Weights of a small GPT-style language model, trained from scratch on English Wikipedia: vocabulary 1120.
Each number is 128 + 24 x the weight over its row's rms, rounded and kept within 0 to 255. Layers, rows and columns count from 0. Numbers have three digits each. The size before them is the row's rms in percent of the matrix's.

# layer 9 MLP up, 320x160, rms 0.216, rows 239-279, columns 0-159
105:120103134124151087174154163160096119099114100168122158145123113149131119142142154100137136123121096095100127133177111116117133148077129139117118158082134153135110124117141146171115122106103114160126158116138113113125095114134136134114155100118087126129186144113101112122150121176098139114180154109159068171116143133117112097088088118133138146147111118101090122131084111185131106124117117158125114135116119122129141118083196137110158108152103143114100123106125121150169155111101122
083:170135099090140119157121126100100147109126137131135167168119125121137194177098135167148073099093156130101111132148153146104094113109147120121116159109113085156147113106147162151165075125141132065074111137116115160086134100156087134160123086129134157116128119160142130106115148119095132161141102119125105095118123133148152105167118125100116120124069141131168134106148111173106117126130160139130113101131118146163117136107152141140171118135123136129113118155153150117120151131118112
113:133127128176126141119105128116099083166163101134147122158157102125112131111080183112131100134100167115100096147121153123102121103119156116109113129096150101102130082136122172139096136133126152091136156132079138135126133120149126134164138113140106169139183141128113095097152103143111145132122134106155109127116156118113112158173119182093106124146119171150168085163128122137120142111144139110098085093157117143126114107134155150106146114166097120104092093105149122108104148088091114
076:110129128126124134132110135097132122143140135102104133176108125149183158138153104119141102124096168134124104148101125086134144110103136122133128123150118131127159110090110144141104129153134118173164111162081151128180131107127151132077123149109108095124148115151091147155163165110170141169127108158089104121112106160132182107147123119148108144172143136219137128101124148117126137137129135132116134166138139144097132147121115171150163166086177128154153141144151137133092145131149157
082:107119126119132095153154081109086126158132100125096163105134147144153094106150124148164101148143099104140115117144144096114156094165127164101159111148155146114086155111115112123129117117107098091134154141151106152143130118152149102142135138111158118131148098135133124130140079169140091109104159131140080105175117141130116113118115137123160135177170157095140112124133129100120059045157087167103135116123119143143124111158116136098125126168131136130157126138125132136139166098091120
083:140155100157156142130153103137120128073118150133127136116093099148142096136082143100148155139143149150086121157121129131134126108107160131123137141092094114109123148128157162144122183128119174119126150089156152120092081158158135119096139145144142125156136116190130148109136133146116135154135113177147124160102108172135147105106128125158101181090111184119148131092142114156108169134149145127076090156182132151122133127144141147104115122103174161121140117121102155118105119154115133
106:148118139180164101136093143114099145167179136097103118145090120150155157084106161138124138112150143174145125164134154087094180101117144123115148102067142158147124146126106094147136129114114145123105078126139128150159118134144103140099168103130128117161165140148119154116175119111155168130132095117142099144137129157149098097120126184118128116135124134164152150100106143154117147101132109085132131142108135141132148153156128141135134113145100114082130098148131089108122162125079099
119:145153138102110091148097092166135114127100152152096106183134138134105126148095166135125157185102115143106112087124107140117099122166141119144142132120176123094149123104159131098093111118118108101144086112105144157153133080132128133102153126162131136132145120123076118132107103117142112170100149087105115104145144085159099111124111134119189111138123111087122141174104127146123099140134130157143102149115106132122170143127138111105128136180109105148064092108103156141125140134100133
104:140143097153119105114131107159117154183108110114160156121127119124174122111134173131132116162104150123094126125075096095098134141108169126125129138111111132169136111112112164106097131158142157164124125113095093111155120115151104127138137139130150141145176153154102118108146128171105157163141132107141129153147135142087164091132129161183190104125121124098101073122151103142068107120140120128101136135155122130125122136065134116150150132147132102128104140159149144125084147089105132
099:109139154119151122119126084155128128154072124092141151101136149106131148138153140114151088125151142142124122153156136091118125109128132174119129142110134118124146135142119139127121103127178122168125145113118153155140094198099131156126109145094137186147153137156127084062102108128122118129095111163074162142172084122163156103123105106151099155086115118120105133154137123102120139137154106155102117152138114136137098135129106050120138165133148123126155152118142140090145156154147130
112:087154105129131130122170140146067114171112167094096120108137166119130178129127162113138109139117094113145117125126084128106129128119124110135150116049162162117179147073105198142148150127110131138142118115149143116093115164099167153102155122126093131144110127168150092128109118125121117125162137115146086149148155168150124106128117154141108100161111106142159110108144116138128110112155122145115150128134118119100136135108143129123094161147079144138128153146154088129104163137097126
119:121149112168160119091112130166170148146146132133110081175172156142120134155111084105116126153108181149149135152140138135124154113136119151124130127130132112118091137119111130189143126108114138119161113097132178149117117116131161123108137120120132128095155122157134089103093113152171106117141131118134120145118149158119144156148159177166095122179111181113137140108118067153100130087140096116117094116140080130136144095113135146120113137154080130118074105093116128135113111143097153
105:142105164191123138165137108168148124121129151133134146140172143175152136134148169105143156129158153129113118128100114110116083119098115131104131127169128148144124118116150073140097161130159149142126142129073164103121160151162131108120114156135126128093135114183110094112090101076134114119114094178128147139139103173116101094100148117150169121105099149150146126133142112119117149112181134175141106151150110091151130134117154089132098150114170119098153137123130148144131132115117101
101:172143163154148176133154139112149105170087144133156127130090095124152084142121149142165151119137169117104124174148159101112096129140114084124148128106123121171061096104121103083127152150126095152120134135149114154107119112104148162105159151143099158086141119146079121157106135126113157144148133140099063150148107145103148142139109132138140113183138126111151113103127119136144122110134098144101138146150095086121137100138149120141129138179147118124142095081133102122119131137104138
082:174092075127114116123111105153139108123138144152145089130100137100106101124142110146135121146131152119074120115170128133120129106159146172105113169104162117131123172109132195115129123075127162105144118112112071109096134142118107101141102125138133159140143108110113149091121101110124116123102098080151104118138130096114131130102095162122132120092122090111138113118191126145120104150118109146116129164134111126152144136126114102100054121122162076115137148122110139132084105090140133
029:104129121155144092127118119123113085177144155123114125144139097164152137080085126097124113133116163142111069141120146098145149114138168131096138149132135155120096122124124155139117114094141121134154096086117153134137162150109120141113148101132111134124168126134104120144107123164113082150132142113109139116164159126109142103110112146143111102164108113174199092168123105195089125113158150134108095149153101104149157118121153105132116134140112120126104100145157081092125164095118093
086:139139130159109133152134132111128120148146142144178140152116116121111080133087150128158124132140133137121114130135097173128120123122163138142095165078135138166133095140169183104113144086127138133120165093144103097118102119125087072119123123082135155106154116094127159097082100164081138098127111092148104143129131132140127123165138128117137094139146168078101136151139104156104099147115093119121105159131148107166088122070157114087114101126132091127104160120120137111115130104109131
095:108082091116117163108155131135118138153173158132114125153127119121147119131128148169112150138109159119140108163155148082154127082109190135122127148114151156155141128145123132138140137153126145138161119126109089128107130168149138118110109172108112108117135114095130149135125097136138164142180101105134144145137168150065174118124124117122168080169112151106136083138170122162131137148107111157123137130153108146192154139105141155109109154095120110127081154121152107163130129102090146
082:104099081153104127100180115107127125177159121121113102116104097128142114128103145108124151122119137121126129118124157114111094116072122135154135096136162189151138135146113157114091148108127114169145141114127091101137112087100185122113181100110093110149122171178056146109127141128137143144130158108122144156129107136110099121108131160133111123114135148126113144173098110109119103129135119123144134153148093108126105144080135088142084118136100089144114138138147118078105138114115161
091:106123133155127124145129142127129131152121158116134138135175120127129125131109144131146095127121145113136088099126127127156147098146151126160128135094088128153112146108144140144116124127084107100159097159118116098093128132134142121104130119123137176114096105163129155148048110155119129135137139117065147149106148170121069097104061148178156108156124131099143127113136089110131173114110109151133106156134090158136100146150134154098122145116153110079135143122136137152055126105090143
116:165105142120088168139142075129125137101118124102168108158132123144118182097151109139164117145209101153148123112112191119140110120145122107109169145093074123077130133094144140133147143127152097150150128117138107115133148131122123136103149127100123160105130118174115119163095107135169107160115117105105150166191117131119125169127122144162130111098123092126133146127122147089116129106145132142151084173126104131115115121160131131084112124135113145113134096109104120157108097128154117
081:162139096161129100175123120135144108167176094117163106133158150144149146129140141121106083131113143129136170143151141105112119140100154114100126131105154128087129084133157166092100159093120142129112112095125134120121119140134118094091106101155158150140143094110118093095048118161096149142168126145132097140152140138169119125145105100170126122128159127111108101109158120163104077134096145132147138118125158128133144110148170126103132107140092089092080138121101124150118140115122102
066:132150103178150133205109145115158123114145111105160111132183114104125153145112159129160160162115097107104107127124131133144112123116111129116117144147132133127173112085106144138181142093096155106145123159131109144112108134123116113152123141107103098116165133125154127107138148108086144084145093150143135174151115079091130155114120160111078151139125103141106126162157142067130097145145107141088119130125111122131147138149168104112087140146100140145119158102143108125129107186127155
072:139129138190162099139114148129125108088129110154126171123092101126101118153139155166164180138143104104079102095154150150088130117164102088103112127119109113157142086117142154159165140115139140068082115163089128140145179124108129122169118108161135103142137093144150132150148141106148080127121121138137135174123118099118093105118121140091143135104106173113157135090147129144115134158137113117098115117127159126143131136095108147106144135122174104154139109115132126140132105083141143
097:174145125182104123151111117159132098136200137136147121138112078103121132136132123144165122123146120097107115110130168157134127113129113133129139132115126119171136111145170184143139138101117150113075128127082095094080163139136118148128120090160135142121119125112097109076074094136098108135137114130157120159150124126128144150153091145118141094136137130116112135141122106168052162137134129159119122138159117152113128127094137143114072107148132133079158139125123128127104128078120096
074:158111125155143176119092151151132116119173179136128159161120127110158157164133102162128099121125149106127102097131129135135146108137125109164159181146142143169098071123149166159134146124134100129159146187078118119144145143173100123121094104118129141131187104121110143151093125132124135123133093126111119120128101112128124072150096155098140135169146105161151113115158152100128125150128092162135122174138099134102144138111144136099136095094155129161152115156153136140141151093133152
115:138071111117130146110148133148128126090147136147174131129148131143201149122125115107137129138143119141153120150117157101101133140110110130114095129129121108179133134122105123131119153118193121102113165099134100174111138153135186149128148130128079137117161142155137104064101120094152138141134128100116110117132095159141117117112136136139106143100107152085149099128173146103106164107137121115139164125139148171139125122139123108197114122099109148137134091160158085125096120081130087
075:157094105138114133144085098123131107117124093074134155141131114118159124143129140147126153082141108159085122145106157116097116094108069122092149136140127109119128119082123152156141105127105137137135100118126109123111104110125159135137144111176119101140111084150117134083112158124105118116152139145110132178124120163115145165141138096133100121117085134132149109099120111136110171150067163156136117115122128113169118121093121157192146137166115094112160113110128117093056128159121115
102:124139127121143082103153130126124111101105119059149099162131088157147121138142150083106124117130175096102112136134121150118161129086155130119163119073101125135125099114125139114115122119138139136107073091143130129150123097135126134143156109141106110129144163182108092108169146128139142120147131096137054113108145105071150112159116150090115087143084161111151154118097106124140173115155137132137088128164089154126174124116157135113150151122116131129107126108134125136129118126080125
120:122105137123121118100134127109117131171078154115147107154150115139150174123153112104103097125097119127101122147142126108115136132112132084086185149155110118111144084094153139132124105139103167119113087083131091148161103139131093123111165138119124149117129111149113079101139122095131139122125104091095094165104129129111149130133116147114163109148088135122111112112128145120116115110188176082092109114126073140135171145132133087067114124133118145113131096128100146088142175109138122
102:091146110143136115128120148119114137139118124172130135161164115182170137095138155101119142182148150111158110116124135088116121134144118127112155102126162187104144158103172090145104145123148127086097120115156135132140116172195158137100138119151100139166155136106152166109123166094132142162145166113075168099143129119115116112111112123122136074122149133131134120130102139142105098121149157156119146112172114138116151116180125119099124151156094151126136137113124157151162119144102097
108:121107133129082078166113120134115105140128145160081100144101115115159126107141131134155120124084140128142125141091145144129188147148090169108144145126115143158129142106142181130129068122130146119112119107105140145154144127138126144138123142146138112159120141121130094132171133146162066142097132127105130109125132105097115133123112115140137144172129125120121101167116093175082114131095121182095069139193132097133121130101144128139109127132144126048137117140112158141136117114137090
101:128100124158131124170146101145082094179082144107136127165137131164160167139128138113161107143136138160153124139098174058167128149121132114146138131152173106148120139158143136151102132082087151118127123082129134138153148162134128124135155141134120137120159144127121138140094092117103122133145133103108124101136163135128091140118060117110170132164105129112117117154155127153137120105119145083156130180140130149142157134126146089132083119151166097118121126120153115070091113117117116
107:100148147126145098170108146154117125080129146101135085160096140115147112121123172166100128149110165075097118121104133131151142136119164115133171172094087104145117120132142138111076123144145156151123126129103127118144124119129108171141142129132113136178123123123158098100141112116095117136098095141113114188110144157093179123186086142156163135156143113098184145115127094143139151103098134126117109172132132139133115129088132156127140115112172133099118152108122128168108130128110109
084:169134092126108087134147132126115139125106104135171144130092066136159130100128147094135120176098098122086123147123104105093147106160112157090151118121167118116143139131127155109079140128147186160126144132139127161154106152085160100102140129094100106100109151168115123114142158071102123123142131128142088138164145122133145173101156177119163113106098147114130108075112138145094119129124148079144118124126116104134125101109136133123117170161125143127127126116117156106157100135101101
098:139154115155129138119140157097119107111102106134121128167172078170145121148165172129119159130145104087136114116118185112159110146133127099139145139142111102165147115121107132126124172140124123126140104155128079115118100092125124104088131117145120139096150117134080141096107142105136157117142144100140101134117153143096144146135139160172092112157103168099155132126171119134124136111114123149090160165145112141143112128117144112118124137131112094120149190063108140145058153090104146
099:132137108111104099130108118133126136151141117128134110118114120130141099160102136135087114164098118128089129108102122124102108124100123141121173114118155160100111131071143104124110165120173132139172144115118122132127124132135178103111135154104118117145152144135096167091105152165131131136140183147116133168200127143120092067157155135166170099122098124107136153135151105099102091099146126131120157117172134135120115135161113104134130141112100156101160136135133124088088172102093182
118:136123115137139086120112157148137078168095093093132131136107074147100145132130096125157117149117134138084134161074188131174127119164137085153175098098097114124127127143098130132132136135133158167134103061140104149156149123128137158093105100092087145121123137167118080146112136102147129122141128122095162111130116152107145113138111127119174155121133140131127123137138150128104139095140160139104079128127145134111121105155142143135118161132124059099148087111126116123115118115140091
127:120117126146074101094124118172096136160130063127163156148150122147134111107139122133144109132134120075127099122087126126195135134109123085136113163117112121123138102114117094096072120115139139117152122130158121153125136129139142100140136106171141169085173095146115186113090130106123139127120130097112126156149152138139130111132134147114091109095117112098168106102159116160092100093108130106086141152137146133149132135100105110150129110137135096101099132092153148129124095105071130
082:151149146130147088161080136150134150122160112155134153151089081090123133134127150173131120114111141110144107114071182168099129112165111147130114165123130121157140114147131181161129122122141154100114102138077093157119165165111104126153099103134135125107083139149139137115130151098144114149108096134137126151106104115091117121186148163095145094129081115126122117068095154131121110169126145146119130116124140124128111113086148140121129106124131158115162097104141101122124136071124136
123:141103143092131138119137084125107125106106122123134110112173158150136112086109117142156136163146086123146107150156114107098151085112128148074164122130172138113154143093172134196124110106126125165099146157143150125123145142151157148089156118119164151116148135124135087074120138140159108132121113133122100162142159121149101127133066142151168145134094163116119151154108134127119135108132175123112126172105085137123117154117111109134124134197135102089130147118143086123138132133114140